Weights of a small transformer language model: MLP 704 SwiGLU, no biases in attention or MLP.
Each number is 128 + 24 x the weight over its row's rms, rounded and kept within 0 to 255. Layers, rows and columns count from 0. Numbers have three digits each. The size before them is the row's rms in percent of the matrix's.

# q: layer 6 attention query, 256x256, rms 0.112, rows 11-30, columns 192-255
# k: layer 6 attention key, 256x256, rms 0.12, rows 11-30, columns 192-255
q11 087:117120148134146101088128118155118116125101122122179091113133150161099108109167148143139113138117163124123151170085113116084110161125162125107105143123111106137120121125131149111132101128105149
k11 079:134166088101125114161130106138124155148135118116116150145118116073108110095078105123134148115144117156138144135097150147122140108113083139141081123134113148115139109122103116092110109115088122
q12 079:165156126097088078136093158123153125141139055111145127112124123106114124173107151110122098163125107103112135130140135125163125091158167162126130128120160129147134149126090105134121152132170141
k12 087:133118064133073134126134113102092110106111123126150137149130135110160105135124145148146101115132154130103106078130120154127147119145146119122155160131159118104151127169087132078127137153186107
q13 085:131127121144135120112120184126125130142114078177122098131154118149078074143147136133124082151112079083146098134122151129107077126143109138143146146118159111138142173092134151104110165156166117
k13 076:114092083121093098110112117145149150105139149134112130157172169136111152137145187093119125131102148171131123132081127101117123145116145126137162163143112115104156121155111121128097126124116098
q14 078:158151109135138125144128159153115119122171161099112176149091137110134094153119089083138133145129149085158137120148153123116131124096127141118087126121143100107127125167171156143150106084124130
k14 083:104111096145135133109142111055140130128138097098106145141142145138147119134153138102102130134139171151114126140201097138080122140114096077121122162142145126149120099095117146111111146109165104
q15 081:144129092130122146098170087137145149114072105142099167139126157118129162143138117117138133113151145199138155125124127098136089111121089144123118092130099110093124099125110088113153076092136126
k15 081:086108098086174125083165078151088123110124103104126125138100140144117103101099127147105124158099129130129121131172119139108134145126141099142125106138140164157162093106156128128073107154130164
q16 077:169149150149137146101174127118116140121172133157157121141150140096142130132115125152109084167117090148104127147114123085120132138137141103066158136115105143142131145079116137133121156186151114
k16 090:123134149133089119101065130075125162136097156154160092118132130158114158142166129127177116161110093118131127142102149153125107139104090142176109128129089170130121116134126136151184092114094108
q17 084:117146102154103138133092140140105139125130102122112129126141098117143166126105110087134136117060148137150126150151130103112133121136128127122227096110127117121172106113146144170137122168112110
k17 086:148114130073123130113159135106144119096107142136136151135118156122171089138108142153129108151110133122109102132135140115099121162124146141124082126111158091128092149168143087091146109081169166
q18 083:130119106124082155136117149132170133120115105157138111111121115147080120118130113115129185128085119119150095117137144155107162151129138082157137166106141150134119105119148165145127094151147126
k18 082:148144150153125099119121137101149167114113191097094099106128136109132126117090108150163101122137159134081136164114125113149141051090172150148122157102107135090073135149116130173154143135088128
q19 088:166080131108171139131152136115129131129129116184132169133095103125122117101160169128133156119161141149141132104130151093137175119159137125103133145149148104109172110118132100111155154094165114
k19 088:121138145136101120139115122132108123163067172127127126115127168103104111113169144128130100127118121163134132160140113117163126136128092092130106102082070144129074092113107130127164082182141111
q20 084:108118145118155134124101105155138138145159102165121135090107124087106112132137129136103101128132140092178095118145129104155125105133133171124154133085133147143138128166153117134099105142071159
k20 079:112154112157089101154105143165121142127127119121117129119134136167188128137128087141168132115182120136107154164151108121119065129082138168153180131142137083127126138115113105121173127123114108
q21 081:122126101135109156109142100139133091122143137168113158140117179146135110129104113093161134081162095101071137113116120094104125106139138104092120051121154099079141153131146168135117135107161150
k21 076:155108126149160144153090146146102109099120149088130152133163149134144110108103140117122141174107140102117120157077129158137131181092093122148084145115105171104093117146135171126136109162114138
q22 077:122149147112111139140118150096136113116126151103144141136155124141084118165169105104191129171142142118166129141127159154084130163156130158070135109130104101128166127106092157130105127134101104
k22 074:112140145162116125115159099136128144142083091151107129136084151109141123099129121161153148127098136105121139102111144097117127152091121136160113151116146099163188120126151122151148125102161157
q23 092:121093149114112139166152115120107167146137143096169128124095165109129177128142149116096130122121138098089136115097155135118164127109094106088102166113114094123134081108150104110146130086126130
k23 088:115133114094168099148158154079076104128141155079158072157164119112145113102140104149135108134139143128162104106168130162068135147149128127134099103124154153104141182124127138148142172181156126
q24 084:130092094118162125166117131163119110136166118063168126157146097125132105160149120086120138150160114153153111137174129123079111144115123110154118079165062165124088098143131146112156144114147146
k24 080:130122104123125154120142135154128107123132149148084117126129124147098130133115124151153118110147144124124153109086153187142141127131126189097113149174134099098166137124146137136107097111135117
q25 084:162140105157095109130112135093136170135136080172113118128138182092177159126137106115159151126124114112115120094150098149123144148153179126149070087117131132094158113148136127119148165123145134
k25 077:138146109125133103128138094132114066114141155139133116164146123117119082154135144155128149106153141121148140142122126151139085121098124111122132157152116122132119185121146122125146120173102066
q26 076:130138142131111135120115147143130110126146093194158131088117088114109135156148143120117137118161078142178115122122143123090094130108112137127128114145158112139094140153123127115150162167117118
k26 078:116100063092111127124169116116121107133102124081113142116119146167129096156036172137096142136119143122108123134124123122104103138122081168093132154142129129129109124151136153142125147122090126
q27 081:110093149153165109123134156118134136173088113093153083136109131197148148140130116136165117139115103115135117120135133133137121110128140113152142123126150158112140129087167140107105126147115158
k27 078:152167110179143110088137166124135136121118150138115094159166151120129114122143095105095132109084127092123153136085134130129138155135130137128128113130118137134152172153112152186123068091092147
q28 084:079144146128082080171150166179107129123127139112143141155137139182166104132088111134137111116144133103104173105131107143116130119142124111148179113170078094153108128119139128119157111109145114
k28 078:099153095103155155115101132118108147105132171146101099087113134098116153155138100098140139146104097110149119119197148113131136112113151130160121150116115152093121160151128109120112128132158134
q29 082:198121127065124191151088152098162168135098113121136118115137130098115152106160107107118096080127153110123138100130103080132140109134129097114165151131121099128142136094166116122104150135139122
k29 080:130162148135126107139123120153145111131133132099103131133099120126151136197129110127097151144115136155059123108129151166131167127130127117147127129132144150132137087143063129150134126125132129
q30 082:125095121099115152084093143119122133138170081149092140116160094106096098122162118127124112143117118140112113120153077071146146152101095140109109133134137168114123088163126150118153095097107121
k30 078:142093141152134131137156151124127094091130132143121167132087159156154109162105087147167132118151107108131127155119123158101108133132154142159160134150116103147153143104087148115106145124165132